python train.py --n_kv_head=2 --d_mlp=320 --vocab_size=5033 --rope_fraction=0.5 --init_std_qkv=0.0375 --lr=0.0043 --beta1=0.95 --warmup_steps=200 --schedule="wsd" --train_tokens=129800000
Each number is 200 + 20 x the weight over its row's rms, rounded and kept within 0 to 999. Layers, rows and columns count from 0. The size before them is the row's rms in percent of the matrix's.

# k: layer 4 attention key, 128x160, rms 0.0683, rows 58-63, columns 0-79
# q: layer 4 attention query, 128x160, rms 0.0644, rows 59-63, columns 0-79
# v: layer 4 attention value, 128x160, rms 0.059, rows 0-36, columns 0-79
# o: layer 4 attention output (transposed), 128x160, rms 0.0552, rows 0-36, columns 0-79
k58,088,225,173,188,199,183,196,225,170,178,226,192,180,197,217,168,191,213,204,195,199,192,200,212,228,187,197,161,161,191,214,211,149,187,236,178,200,202,192,202,161,177,183,195,174,178,201,211,177,211,229,175,196,183,186,196,190,216,204,208,217,174,218,202,203,239,197,214,181,200,215,217,213,197,208,201,178,244,214,204,207
q59,104,193,176,212,194,212,214,194,198,187,217,188,197,202,219,208,226,195,173,200,202,221,189,204,242,201,232,207,203,169,191,172,191,162,144,204,168,219,194,200,200,190,177,196,210,197,184,194,164,210,214,221,186,236,220,197,185,199,215,229,214,203,193,166,184,213,177,194,165,189,212,203,215,193,195,214,210,206,215,199,204
k59,090,205,186,224,212,178,186,184,222,166,207,183,210,208,221,170,172,202,175,232,199,200,211,209,207,192,197,186,179,198,191,214,212,193,188,229,202,184,135,239,204,213,224,188,239,201,173,210,187,167,212,214,217,206,177,229,204,177,210,232,165,187,185,230,200,217,217,169,208,245,207,225,219,215,166,217,193,198,175,184,178
q60,099,192,210,202,213,205,210,208,232,192,186,180,218,194,214,228,217,208,178,200,208,213,204,232,187,166,204,220,186,190,210,232,181,209,189,202,194,216,214,213,176,201,177,189,210,202,199,215,195,235,202,202,186,238,205,210,196,183,190,253,225,209,235,229,184,180,223,196,215,181,205,190,173,189,171,184,171,220,189,231,226
k60,098,204,191,202,210,193,158,194,190,215,252,179,177,223,216,174,178,176,211,193,190,158,197,203,211,240,219,180,217,199,209,191,189,215,234,219,210,170,204,196,215,211,195,193,206,219,191,224,175,211,225,237,206,209,183,186,185,216,242,198,221,214,192,188,197,201,192,204,172,216,198,206,200,213,192,163,230,199,211,217,207
q61,093,220,200,188,213,235,219,177,214,217,204,174,200,220,194,193,185,178,209,171,222,207,190,215,202,198,197,195,224,179,212,169,209,174,211,209,191,203,202,218,267,206,227,212,224,173,213,258,244,216,235,213,180,178,195,211,249,223,178,183,206,211,177,208,206,190,233,214,202,197,209,192,219,180,196,221,199,209,183,219,223
k61,083,223,196,221,182,216,186,199,215,181,210,194,199,170,203,242,214,176,172,201,168,250,216,180,212,213,224,212,198,188,216,210,230,206,192,219,223,214,176,229,188,189,216,212,193,184,204,202,193,202,201,161,199,218,226,196,189,203,179,177,197,211,231,230,198,204,210,196,160,181,197,198,232,180,209,219,180,194,209,191,205
q62,107,209,200,179,203,167,208,213,205,179,162,209,193,197,214,223,194,233,195,187,192,193,220,202,152,203,210,175,203,198,186,179,209,215,188,192,230,201,154,216,207,181,212,192,173,209,218,227,209,170,175,210,194,190,177,209,214,171,197,177,189,196,212,215,175,181,192,181,179,189,175,196,195,211,216,227,243,204,213,188,171
k62,096,209,217,203,166,180,229,213,168,166,167,211,227,202,220,238,159,217,192,176,202,199,199,219,181,205,222,203,197,249,188,196,193,192,173,194,188,221,212,198,220,190,180,196,209,177,229,179,191,221,180,209,217,162,186,203,192,209,193,209,235,204,207,179,201,205,183,228,164,212,192,183,180,225,185,177,192,193,240,169,238
q63,095,188,211,203,161,216,247,212,200,202,199,219,177,185,174,201,197,208,174,207,162,188,221,173,229,202,187,217,203,215,190,200,167,232,186,208,203,207,198,210,177,192,180,193,150,209,197,211,190,199,173,228,226,217,204,167,221,186,221,220,239,203,207,193,195,186,204,167,210,204,209,225,214,183,188,215,166,202,212,222,210
k63,083,206,216,163,178,183,159,200,230,196,216,191,191,216,215,225,197,186,190,192,186,207,238,227,164,217,196,205,169,192,174,220,217,199,189,201,190,177,229,195,189,218,184,192,187,194,179,225,188,190,230,214,218,191,238,193,194,198,177,202,222,219,210,158,215,192,214,192,184,206,179,197,194,177,218,200,238,217,191,223,177
v0,106,210,197,229,198,167,213,216,208,210,206,206,157,217,203,219,188,184,201,204,195,193,176,192,210,200,161,184,199,179,193,173,208,185,239,214,198,197,212,244,219,206,181,203,211,165,199,201,180,197,185,183,178,209,220,181,188,204,178,204,225,205,223,205,214,260,216,181,138,216,206,160,191,194,207,190,223,236,211,181,203
o0,108,193,203,207,159,207,211,196,227,161,177,165,191,245,210,202,199,196,158,228,172,236,186,202,258,184,188,227,216,214,199,184,186,213,213,251,213,192,191,205,176,201,205,209,196,174,204,161,186,183,202,226,182,200,209,165,202,216,185,236,201,184,227,212,198,227,185,180,171,233,184,186,182,193,190,222,218,192,192,191,193
v1,110,232,199,213,225,173,220,182,186,216,218,206,176,205,222,219,218,177,197,212,219,213,192,197,205,228,208,209,186,183,197,168,171,230,211,200,240,215,185,233,202,208,192,205,179,227,190,212,189,205,193,208,215,209,194,147,210,208,193,200,241,189,205,193,221,192,242,197,197,205,168,179,232,190,184,205,203,228,257,228,215
o1,118,203,213,233,200,180,225,208,173,195,239,228,171,223,200,192,184,213,165,226,178,211,207,165,251,207,159,207,193,190,194,194,182,227,145,217,222,181,186,206,184,192,187,212,205,212,200,192,182,211,185,242,175,181,170,180,210,218,178,197,207,198,171,218,233,202,169,160,156,163,205,187,205,162,196,199,224,198,197,212,180
v2,105,187,189,221,209,189,205,195,189,215,201,174,195,226,202,213,191,182,228,227,223,196,199,174,221,232,225,175,187,167,211,216,220,175,209,196,192,197,178,179,228,194,191,194,192,192,198,220,168,188,186,166,199,207,221,240,215,170,233,208,201,207,189,181,212,233,195,197,220,212,191,210,176,211,179,171,167,181,206,220,242
o2,110,204,198,199,212,192,212,191,190,165,203,181,182,164,228,231,211,232,204,188,216,220,192,179,203,222,169,223,195,208,215,200,230,190,192,188,184,184,190,198,201,172,190,187,156,178,180,236,190,211,180,220,167,201,227,199,174,185,209,181,203,183,218,160,184,211,213,174,222,200,165,212,179,178,215,187,130,200,221,170,176
v3,104,188,191,188,225,225,198,221,178,203,174,209,222,199,199,209,179,206,199,206,182,201,187,194,171,212,189,206,196,161,165,207,180,164,178,202,200,180,162,195,207,195,201,189,226,158,199,193,222,245,170,204,216,201,207,231,213,183,197,219,204,198,175,233,204,212,209,209,189,201,207,198,194,195,208,203,205,213,177,259,210
o3,111,204,211,181,200,214,192,179,223,208,192,159,208,179,206,207,196,195,209,184,217,220,179,146,164,208,184,201,170,209,243,201,207,182,224,227,221,191,228,193,205,206,226,209,242,178,212,184,190,206,184,199,192,209,184,200,197,218,200,223,216,200,166,210,210,205,226,202,235,238,175,186,236,193,168,179,183,211,174,197,199
v4,098,201,164,214,219,225,204,211,210,190,188,213,189,183,232,200,207,194,201,185,181,210,222,177,219,216,193,196,196,183,205,239,249,213,195,225,191,186,211,220,174,243,202,192,188,220,199,186,190,192,215,164,200,200,206,177,189,186,183,208,185,222,213,195,207,172,200,186,191,195,214,199,208,189,222,204,184,210,248,190,192
o4,104,233,220,189,173,210,223,213,200,193,202,213,220,197,214,212,196,185,185,188,179,197,219,168,173,185,218,203,213,205,226,215,204,184,151,226,220,183,239,230,190,199,177,173,166,221,174,178,176,225,206,164,227,206,165,193,213,204,198,200,192,208,237,190,192,189,194,192,200,166,195,231,212,177,188,203,254,184,205,175,179
v5,100,191,210,211,216,211,196,189,203,208,192,218,205,178,190,229,201,179,200,209,207,209,196,207,225,170,192,223,180,196,195,191,219,172,173,182,215,226,208,210,189,201,205,174,202,182,201,225,217,183,154,197,195,215,205,225,209,198,200,233,189,215,213,193,197,180,174,205,172,166,196,235,223,196,169,182,207,202,212,165,220
o5,105,193,224,199,194,182,187,225,181,210,184,198,199,186,199,231,188,201,172,196,164,205,178,197,193,188,178,190,223,185,181,185,221,180,165,182,216,214,187,217,206,234,224,200,203,207,184,183,200,190,171,205,205,187,189,230,157,184,247,224,216,235,178,191,174,181,199,192,203,169,210,218,180,227,180,231,205,142,223,171,160
v6,101,194,205,192,224,205,208,192,219,235,225,184,203,232,209,187,196,231,200,200,186,223,200,205,192,203,181,182,219,198,210,158,192,224,193,222,204,228,230,227,224,183,222,183,204,197,218,234,215,213,229,207,171,246,195,192,206,203,200,177,188,138,214,214,220,218,152,176,226,193,194,240,220,170,229,209,206,196,193,188,193
o6,112,181,215,198,178,185,206,173,198,202,186,225,203,215,222,165,186,222,209,175,209,200,191,228,179,215,204,233,195,194,239,173,251,203,187,178,192,219,213,246,168,168,208,227,218,204,202,211,207,230,186,201,225,193,189,170,200,237,187,181,200,212,242,194,203,191,198,195,186,192,165,201,197,210,236,224,196,195,197,202,219
v7,103,182,226,209,190,170,225,235,155,225,210,215,174,190,188,195,206,187,196,197,228,200,183,195,208,187,169,179,206,151,171,208,188,191,175,219,201,229,216,203,197,165,235,189,199,221,185,199,159,181,195,218,183,214,215,191,206,211,222,170,190,205,176,202,181,192,214,182,201,234,150,203,196,186,224,170,214,203,209,229,206
o7,112,164,190,168,186,219,182,206,209,231,187,221,177,207,180,228,190,197,184,235,222,211,155,229,189,194,207,237,170,203,204,251,198,191,237,251,202,199,213,190,179,169,198,164,220,221,166,185,177,181,194,208,180,203,197,182,199,208,198,207,187,190,195,173,206,203,239,203,172,227,142,211,203,168,219,190,189,218,195,225,169
v8,110,178,177,190,201,224,190,204,191,207,210,191,182,146,191,207,223,209,239,244,215,201,192,207,225,185,214,226,205,211,183,181,178,208,183,198,217,196,178,203,212,198,260,205,229,219,224,199,167,204,197,195,183,197,223,204,250,162,152,197,205,194,207,191,211,235,222,184,233,209,212,189,186,184,185,207,214,183,201,163,196
o8,113,202,209,168,166,216,208,213,239,189,207,218,197,207,217,191,237,226,205,230,214,209,200,223,196,195,213,197,170,207,192,184,210,209,179,173,195,198,203,231,222,189,258,200,179,206,240,191,201,201,196,198,236,231,193,201,226,194,210,177,194,226,214,238,224,229,234,226,184,172,221,191,206,184,206,229,205,198,189,195,216
v9,119,182,236,163,194,160,191,179,149,207,203,247,185,221,173,185,194,171,169,203,188,224,199,197,180,199,195,215,209,217,194,199,197,163,199,206,241,211,215,157,172,225,183,198,203,202,230,181,223,217,205,194,166,195,224,182,214,224,218,169,201,195,157,209,194,191,190,200,245,177,178,191,193,186,188,223,174,191,202,177,187
o9,130,216,201,177,248,207,202,186,164,182,198,225,218,188,175,194,187,226,141,201,241,168,228,244,203,180,192,230,212,199,175,217,213,197,210,201,155,225,203,211,173,196,161,204,199,178,197,202,189,187,192,222,189,211,231,241,222,202,206,176,228,207,136,179,204,212,244,178,193,215,223,207,203,209,220,224,261,208,228,208,231
v10,080,195,239,201,219,178,213,217,208,192,173,184,237,214,233,223,190,200,197,245,206,199,196,227,233,185,207,184,216,180,209,213,213,184,170,207,235,229,180,224,205,207,221,207,178,194,190,196,200,161,219,188,190,236,210,214,213,201,226,213,185,207,200,179,221,176,156,174,239,187,199,215,225,186,170,200,192,184,232,210,195
o10,084,192,191,221,221,182,232,230,199,166,193,218,195,178,188,195,191,210,218,189,204,215,217,248,205,218,204,227,201,207,189,213,221,208,189,201,170,242,195,229,220,184,198,207,163,201,196,200,181,181,207,210,217,223,189,210,164,202,226,175,188,179,196,148,205,174,227,184,225,170,177,187,214,192,228,198,220,167,224,191,228
v11,108,212,168,204,170,223,179,174,172,195,233,198,216,194,166,178,212,173,191,180,208,202,212,202,220,193,205,219,216,206,194,219,214,230,202,192,220,207,194,211,196,212,189,206,177,162,186,188,179,177,208,205,201,222,226,231,175,201,212,217,185,228,168,180,204,210,223,232,195,221,194,223,231,221,163,222,197,206,197,230,237
o11,113,214,192,168,175,207,206,200,177,203,189,180,205,165,182,254,198,185,211,173,203,229,228,203,225,209,212,213,193,204,193,250,187,210,174,217,208,205,206,246,209,183,224,150,192,153,197,192,220,205,186,218,220,212,205,161,180,151,250,217,205,179,170,176,197,198,205,209,194,189,175,198,203,195,198,234,220,176,179,197,189
v12,111,240,220,223,229,211,208,204,216,221,200,217,209,195,207,188,191,180,187,162,185,180,190,225,197,180,187,166,197,193,209,220,182,190,173,184,147,167,204,170,199,190,207,189,200,201,213,200,205,179,174,180,195,204,197,195,169,182,192,186,152,181,199,214,218,209,209,203,195,192,191,228,188,213,268,165,206,201,220,203,206
o12,120,222,192,195,196,212,242,243,210,229,226,200,198,174,224,209,222,221,204,173,188,198,171,190,164,186,200,209,182,205,221,211,195,225,245,220,197,203,211,175,199,188,179,197,202,206,189,208,169,221,209,175,216,179,228,189,223,178,167,211,209,179,220,220,202,163,183,197,202,199,213,188,188,219,200,180,193,189,181,206,218
v13,096,208,192,187,215,166,214,215,223,196,170,215,198,172,187,221,168,201,197,220,197,173,209,214,202,191,218,217,237,209,201,170,181,184,217,208,196,201,201,228,190,220,187,185,206,185,205,206,136,218,158,182,171,218,223,198,233,156,198,193,199,202,201,192,211,205,189,187,233,207,191,221,193,207,196,187,231,220,204,230,175
o13,098,190,208,205,198,247,190,210,211,169,174,193,195,195,207,209,213,224,225,191,199,208,170,192,201,167,219,226,244,222,198,180,202,190,187,170,189,228,187,210,206,215,217,200,206,181,186,207,174,190,183,232,150,216,191,180,213,212,198,217,159,195,191,222,202,221,229,170,211,195,145,210,209,213,205,225,221,201,231,203,182
v14,103,224,215,209,178,213,235,207,175,202,201,193,193,204,252,183,173,179,203,196,210,207,182,188,227,198,188,201,191,173,197,191,215,166,214,171,191,213,224,194,201,200,194,174,179,171,215,218,186,217,225,161,192,194,182,188,190,189,196,201,220,206,235,179,191,226,168,209,179,217,226,191,214,179,226,190,209,183,167,164,199
o14,107,151,205,208,197,196,198,178,205,191,197,176,187,204,216,217,195,182,208,196,177,207,143,213,217,220,217,224,176,191,206,218,198,196,199,182,185,208,186,170,180,220,199,198,170,202,186,191,207,209,225,170,178,228,195,210,172,205,202,238,213,200,240,189,137,205,182,246,179,210,196,183,195,180,166,203,192,186,179,176,225
v15,111,196,195,222,219,186,193,193,218,218,200,206,187,193,209,209,184,228,209,195,186,214,198,231,186,200,158,194,213,158,233,239,206,188,200,215,206,155,204,231,203,186,203,211,206,213,168,188,167,194,188,181,182,221,226,219,174,212,194,177,179,182,197,240,174,191,190,199,222,211,177,185,204,204,207,213,200,173,221,198,231
o15,116,234,210,229,212,219,206,166,204,214,199,224,200,165,208,197,200,196,171,197,202,211,211,230,198,236,194,239,176,174,249,213,223,165,219,228,207,193,195,238,201,213,197,171,234,205,207,210,198,196,187,226,226,194,183,204,181,189,211,185,179,185,230,196,175,194,179,219,218,224,179,212,219,184,249,207,173,206,199,193,165
v16,102,222,196,210,180,195,213,180,192,249,150,151,186,245,187,220,201,201,194,202,185,188,218,206,225,222,198,173,185,176,164,188,200,183,179,191,211,156,176,184,192,186,164,204,191,220,217,205,188,200,189,153,230,194,222,181,210,225,243,206,185,193,178,207,215,194,188,214,244,197,180,225,213,191,206,214,209,229,188,196,202
o16,113,191,201,194,184,162,245,173,187,213,208,170,196,184,232,202,187,213,184,185,218,199,212,206,181,194,186,197,195,193,171,195,182,189,194,212,205,204,214,197,224,201,165,203,207,220,164,225,178,195,211,193,215,203,260,182,219,215,197,174,187,177,187,214,187,204,222,152,157,174,160,224,217,176,180,179,188,227,196,203,216
v17,103,188,203,186,203,225,202,209,232,210,201,226,258,203,225,203,196,185,182,191,194,177,178,195,216,156,175,184,212,206,231,181,184,190,197,244,211,191,180,211,195,189,175,212,158,190,183,204,197,171,185,198,196,208,207,205,213,206,217,185,233,213,217,188,187,170,226,194,198,169,233,172,198,184,162,192,225,211,186,213,225
o17,110,180,198,217,231,212,232,199,179,180,196,189,238,201,178,208,192,174,190,187,148,198,186,184,227,188,183,220,233,197,218,211,225,186,206,245,191,210,224,220,178,190,194,195,199,208,228,207,171,202,183,224,255,178,168,170,208,215,197,183,229,237,198,169,206,215,209,191,200,201,193,199,185,187,205,190,184,176,218,203,217
v18,098,213,227,213,230,216,207,209,177,252,204,197,228,191,181,221,195,176,204,251,221,181,241,190,189,190,197,202,199,187,196,191,218,201,212,134,194,167,180,211,200,219,182,185,205,171,187,235,201,201,190,194,204,200,182,232,193,180,217,159,185,189,198,176,195,193,210,226,185,180,178,210,209,232,196,189,218,198,156,202,201
o18,100,203,206,207,206,191,188,193,176,193,180,201,196,190,190,250,202,188,241,210,207,193,223,155,223,161,222,177,247,194,197,175,214,181,217,141,192,237,223,223,207,188,202,175,229,218,184,246,213,215,180,233,167,238,193,203,174,213,186,168,200,213,203,196,223,201,169,219,194,203,196,204,187,214,198,212,176,174,196,198,165
v19,098,178,194,191,209,202,164,165,188,232,201,209,210,180,211,219,185,172,195,175,207,195,206,182,159,210,190,210,194,173,181,190,203,227,179,221,208,198,211,219,222,247,198,224,231,207,203,189,165,247,180,215,165,174,216,193,211,194,199,206,181,180,166,223,201,217,160,149,211,204,198,212,211,186,224,180,178,162,189,211,230
o19,104,257,237,147,199,215,172,201,218,229,185,222,206,197,201,191,209,171,226,185,247,195,209,175,174,205,180,218,201,197,244,191,202,201,210,203,217,202,201,223,219,205,205,227,259,168,209,196,193,180,215,186,191,208,199,181,190,214,205,211,185,162,201,180,226,228,209,161,210,188,170,186,202,199,212,213,244,157,180,192,208
v20,099,201,194,200,201,197,204,170,201,203,207,174,217,197,191,210,244,216,191,192,201,229,210,155,215,214,169,200,185,190,202,201,232,206,211,178,188,191,181,175,212,208,193,180,154,235,201,185,180,200,208,219,194,176,208,221,204,207,181,208,217,187,202,212,238,160,159,224,175,187,188,215,203,203,222,231,208,209,198,206,211
o20,107,203,204,186,214,162,213,188,203,185,214,237,213,218,215,187,176,144,165,170,180,183,229,202,209,180,192,212,172,201,178,202,206,211,177,149,232,207,181,177,217,210,202,209,171,217,180,190,180,230,197,234,211,226,227,216,227,212,186,182,183,197,211,197,190,225,185,199,187,181,191,194,198,190,165,191,219,170,216,223,161
v21,105,245,212,239,238,222,196,201,215,218,200,205,188,180,183,202,165,181,191,178,185,186,202,202,204,162,188,212,224,228,201,175,201,186,205,254,214,205,209,208,205,174,218,205,220,204,228,207,200,184,191,182,199,256,192,224,229,218,215,225,211,231,167,194,229,190,201,183,221,197,198,191,208,209,207,206,199,222,196,202,200
o21,116,212,181,225,188,199,185,204,192,240,191,216,232,223,221,183,198,187,205,194,169,202,183,224,173,155,235,203,213,206,228,182,239,210,218,208,175,238,218,223,219,155,186,197,175,239,225,205,187,197,199,196,209,241,205,221,200,197,245,206,182,204,217,224,208,209,226,212,175,179,204,207,221,190,190,211,164,181,192,180,220
v22,099,207,212,160,199,213,209,184,236,217,202,269,184,193,185,207,236,224,184,180,198,191,196,202,179,205,219,219,192,185,202,175,215,208,192,200,202,231,205,189,220,194,191,185,242,182,201,165,187,208,189,175,229,182,159,193,201,204,183,223,200,211,179,146,196,214,193,212,192,188,191,178,215,201,198,192,183,250,201,207,263
o22,108,191,199,221,212,243,204,170,181,206,208,206,205,218,209,173,236,232,145,185,199,194,172,156,214,200,188,217,238,191,197,214,177,205,185,174,197,177,174,176,189,208,209,200,227,191,182,200,166,213,196,194,192,209,193,201,172,188,220,223,264,209,188,176,213,203,167,166,212,161,208,208,205,201,177,228,190,186,177,205,234
v23,094,233,191,201,225,168,206,188,214,196,211,174,168,170,205,208,186,181,203,208,200,204,204,201,248,203,215,206,215,211,196,179,186,239,201,232,219,241,187,180,172,221,182,218,226,205,209,184,174,208,227,184,201,203,178,199,243,192,194,191,223,219,192,201,199,191,200,187,193,217,225,174,209,206,199,193,157,169,208,189,217
o23,095,235,221,220,216,219,167,229,208,240,180,214,216,220,221,189,223,183,209,223,192,228,236,211,237,219,178,228,195,204,199,207,200,249,185,196,212,205,177,189,182,188,151,191,172,204,213,185,184,180,212,156,232,228,212,202,211,180,194,189,186,201,197,210,199,214,216,201,203,196,226,234,240,202,198,228,181,203,225,168,214
v24,096,212,214,229,180,206,168,213,214,188,211,197,219,216,181,225,182,155,186,215,182,204,252,172,196,196,207,215,200,202,217,225,227,231,228,212,203,196,223,204,215,206,192,214,204,159,213,187,225,226,227,222,163,159,190,182,206,189,207,208,218,196,201,186,215,221,184,184,194,176,207,194,253,205,243,192,220,197,224,171,211
o24,101,193,204,222,194,184,200,227,204,177,224,207,215,244,196,192,203,183,229,208,196,201,225,172,186,181,217,202,211,212,213,181,205,232,186,177,180,214,231,183,223,180,184,248,229,164,228,205,190,213,221,192,158,200,194,235,244,178,218,212,185,197,198,224,212,203,192,182,186,185,172,194,212,226,211,164,244,186,214,161,226
v25,098,189,194,166,224,204,235,166,229,196,206,231,205,204,181,175,207,205,205,187,198,218,185,180,180,200,202,177,210,212,200,244,191,185,219,203,200,214,190,170,217,197,207,200,227,159,189,218,211,190,162,189,195,197,198,167,183,193,200,205,172,166,207,236,188,226,224,195,171,191,214,208,162,201,212,198,185,212,216,199,197
o25,102,207,178,194,195,214,223,190,225,215,194,214,185,201,198,174,210,202,181,208,207,195,175,145,219,219,206,175,189,183,199,162,189,190,224,229,216,197,192,161,187,233,212,223,159,163,204,207,203,194,185,184,185,191,206,194,212,206,214,204,224,155,194,242,201,181,198,178,224,226,214,211,174,225,203,199,207,190,243,206,150
v26,099,208,188,207,221,204,192,200,185,181,200,193,185,176,182,179,198,176,222,224,177,168,227,196,226,173,223,226,199,166,162,223,179,193,193,201,204,191,207,218,189,169,182,209,215,207,213,216,230,189,200,211,194,175,197,216,226,193,209,205,187,166,207,215,183,182,214,230,191,221,185,143,210,193,223,206,164,223,212,197,177
o26,106,179,177,184,205,223,167,197,208,221,186,221,195,195,192,195,186,186,220,238,168,218,221,191,194,167,199,208,158,166,156,153,167,195,217,211,230,178,196,215,188,162,160,156,177,201,226,200,233,187,202,187,191,194,217,205,222,194,211,225,206,193,234,229,208,191,216,218,170,194,183,177,204,237,189,208,204,227,210,194,190
v27,103,172,207,195,243,228,203,208,198,222,198,180,211,187,165,243,166,234,186,212,193,178,190,229,161,178,175,231,237,175,204,204,178,219,223,224,196,199,169,212,202,213,171,199,208,172,188,191,187,202,198,186,204,180,219,193,217,186,194,183,208,159,184,202,205,176,183,199,175,199,207,173,164,210,188,180,173,222,194,200,222
o27,106,252,226,202,177,227,187,198,221,175,204,196,207,194,176,173,193,179,203,215,207,226,216,155,193,194,214,200,201,187,236,212,215,196,231,203,210,186,193,215,212,184,190,228,211,211,175,199,200,198,165,200,199,189,220,169,184,199,210,170,202,201,178,184,236,192,119,217,192,195,199,213,209,186,211,209,207,196,207,159,166
v28,097,205,214,194,121,195,191,182,172,197,161,191,225,216,214,194,223,214,186,210,189,198,208,215,200,185,221,187,224,192,173,177,226,170,160,225,205,178,158,209,183,191,219,222,179,203,240,209,200,224,231,221,195,191,235,199,229,221,203,171,200,178,213,216,169,195,199,153,175,195,205,169,187,203,206,218,193,208,191,200,224
o28,105,208,176,156,170,226,146,207,178,195,179,217,214,190,165,198,177,195,222,192,199,205,201,218,181,200,215,193,204,189,177,176,219,190,215,179,180,187,176,184,212,186,169,214,236,187,230,163,189,175,207,223,235,193,228,202,208,187,168,182,191,170,229,174,229,236,180,190,209,214,215,184,200,194,171,182,187,189,231,208,226
v29,111,180,232,156,258,208,223,189,167,189,237,207,187,215,203,208,214,215,195,157,201,231,195,206,213,179,198,220,183,200,167,178,220,185,198,205,211,169,184,186,189,214,226,199,222,195,167,219,130,180,186,202,200,228,229,210,175,194,206,225,168,200,197,227,201,176,205,160,195,216,218,183,214,190,210,183,207,178,226,210,262
o29,118,204,214,181,205,199,206,228,184,240,181,233,191,211,210,217,204,220,198,184,200,206,182,194,166,206,190,211,219,202,217,206,212,181,229,197,210,209,189,171,208,176,179,196,191,192,202,202,199,180,200,211,206,232,205,206,192,221,193,205,203,206,256,185,198,212,187,149,230,177,203,200,178,170,186,184,212,166,196,185,161
v30,105,153,245,189,236,215,194,211,226,188,177,181,212,207,180,189,176,194,200,223,207,192,220,202,205,216,232,163,189,192,213,247,196,194,195,197,213,242,193,187,198,190,212,192,221,218,214,205,213,216,192,205,190,216,166,204,162,198,194,189,208,180,171,211,171,187,226,198,211,198,208,201,211,204,164,174,221,165,242,203,217
o30,110,209,211,181,198,211,226,243,233,184,199,220,192,198,203,196,164,214,231,209,194,183,203,203,179,201,189,165,213,199,193,177,207,243,226,192,197,226,199,163,186,179,229,202,176,203,203,190,194,183,227,201,186,164,203,209,177,198,211,188,194,191,187,204,211,129,225,221,214,178,189,209,183,219,196,179,180,205,195,178,189
v31,100,201,180,192,213,191,209,204,197,179,202,218,191,227,206,179,196,209,181,198,193,182,219,189,186,202,176,176,175,226,173,204,192,195,196,223,196,201,222,188,230,193,218,220,204,197,208,210,181,187,239,181,224,222,186,223,173,210,231,198,216,207,209,220,201,219,218,190,197,211,190,199,203,196,168,210,202,164,176,192,223
o31,105,183,202,180,190,190,208,219,195,196,200,190,183,193,171,223,154,239,201,216,205,188,203,220,200,242,194,211,235,208,199,207,177,204,219,219,175,191,214,183,196,221,216,198,195,185,220,218,166,187,231,215,201,191,206,208,200,192,198,201,208,198,231,222,196,229,207,197,201,227,203,171,179,167,214,193,144,225,207,212,269
v32,095,201,215,168,235,170,207,162,175,147,225,185,224,204,199,200,187,155,225,196,177,186,189,195,179,192,228,179,179,203,190,209,211,203,242,205,208,198,166,244,205,230,206,210,229,218,202,185,200,207,225,219,182,224,209,186,177,188,192,237,205,217,189,215,209,213,211,180,198,208,222,195,188,165,236,195,192,208,240,211,212
o32,102,201,218,173,218,183,183,213,213,165,206,241,175,225,214,227,201,184,226,236,202,199,204,164,172,186,180,213,200,237,209,196,209,216,230,209,229,171,184,191,197,200,191,224,199,142,197,181,199,185,208,213,206,228,163,179,203,232,204,210,219,165,217,229,203,205,236,185,228,181,184,166,199,214,223,198,237,199,171,229,213
v33,103,225,192,167,238,198,189,219,214,226,194,211,185,195,234,183,223,218,186,239,173,204,204,191,224,194,225,194,200,187,194,185,204,198,201,189,187,218,175,213,177,196,154,201,202,175,201,158,215,190,193,180,186,193,208,193,181,196,192,209,211,224,223,172,207,184,181,221,178,208,194,181,134,187,180,213,226,204,212,196,198
o33,102,223,217,177,204,228,224,214,242,164,198,187,203,172,209,189,207,213,159,203,189,211,192,212,191,190,205,214,208,196,187,235,171,239,220,181,211,158,195,218,219,220,243,183,157,212,218,186,221,252,210,217,223,207,219,183,167,218,190,220,191,198,199,150,189,181,190,193,178,198,192,218,183,192,188,188,213,209,211,197,209
v34,104,206,195,213,222,168,200,205,217,160,199,216,199,191,204,188,223,210,203,222,197,207,189,209,205,185,201,230,186,192,211,213,192,179,185,170,213,187,227,211,211,176,178,170,221,190,213,202,199,201,224,212,224,203,186,199,203,199,216,218,196,193,190,155,198,203,191,202,201,205,239,198,234,226,206,178,184,220,242,173,220
o34,108,213,198,213,188,201,201,211,218,211,228,175,189,234,196,189,207,226,201,206,200,204,178,175,191,220,198,226,170,197,188,204,198,200,185,161,211,200,213,181,192,226,216,179,212,205,192,171,209,218,207,194,186,183,197,200,198,217,208,180,210,195,170,179,184,178,168,217,233,216,228,196,217,239,183,186,218,212,219,171,233
v35,112,184,205,207,195,196,186,191,196,209,220,206,199,157,226,191,193,202,204,206,212,197,208,193,172,187,202,195,204,209,201,225,185,224,195,224,221,226,219,215,173,218,198,224,230,226,175,201,196,189,222,165,188,183,180,213,233,211,199,223,179,217,217,177,195,230,221,190,197,210,218,170,189,189,229,214,217,203,207,200,231
o35,115,157,232,218,226,180,187,186,203,226,219,238,183,225,187,181,197,182,206,230,206,184,159,185,224,197,201,207,235,210,221,211,200,216,215,249,214,209,169,190,161,231,218,194,212,232,186,205,190,182,220,171,232,236,177,206,227,176,224,202,171,193,226,203,202,198,215,211,174,198,223,201,198,190,236,223,224,232,189,225,210
v36,107,207,202,192,185,188,185,188,170,203,171,194,224,199,227,191,189,189,199,223,207,257,180,216,186,220,231,208,190,184,236,177,227,179,231,234,186,200,203,202,202,182,211,218,192,169,195,218,205,221,221,200,213,190,188,174,223,207,210,189,259,208,225,215,203,219,232,197,167,201,222,214,200,210,184,192,160,207,210,186,201
o36,104,210,171,222,217,232,201,213,200,172,205,218,213,235,199,167,194,170,222,205,204,184,205,231,218,194,221,211,182,203,203,184,220,186,176,175,201,199,196,184,181,183,201,214,231,179,178,166,212,212,224,212,195,193,195,202,189,215,193,217,200,223,191,180,229,216,173,224,187,213,235,178,206,186,180,160,169,213,225,214,233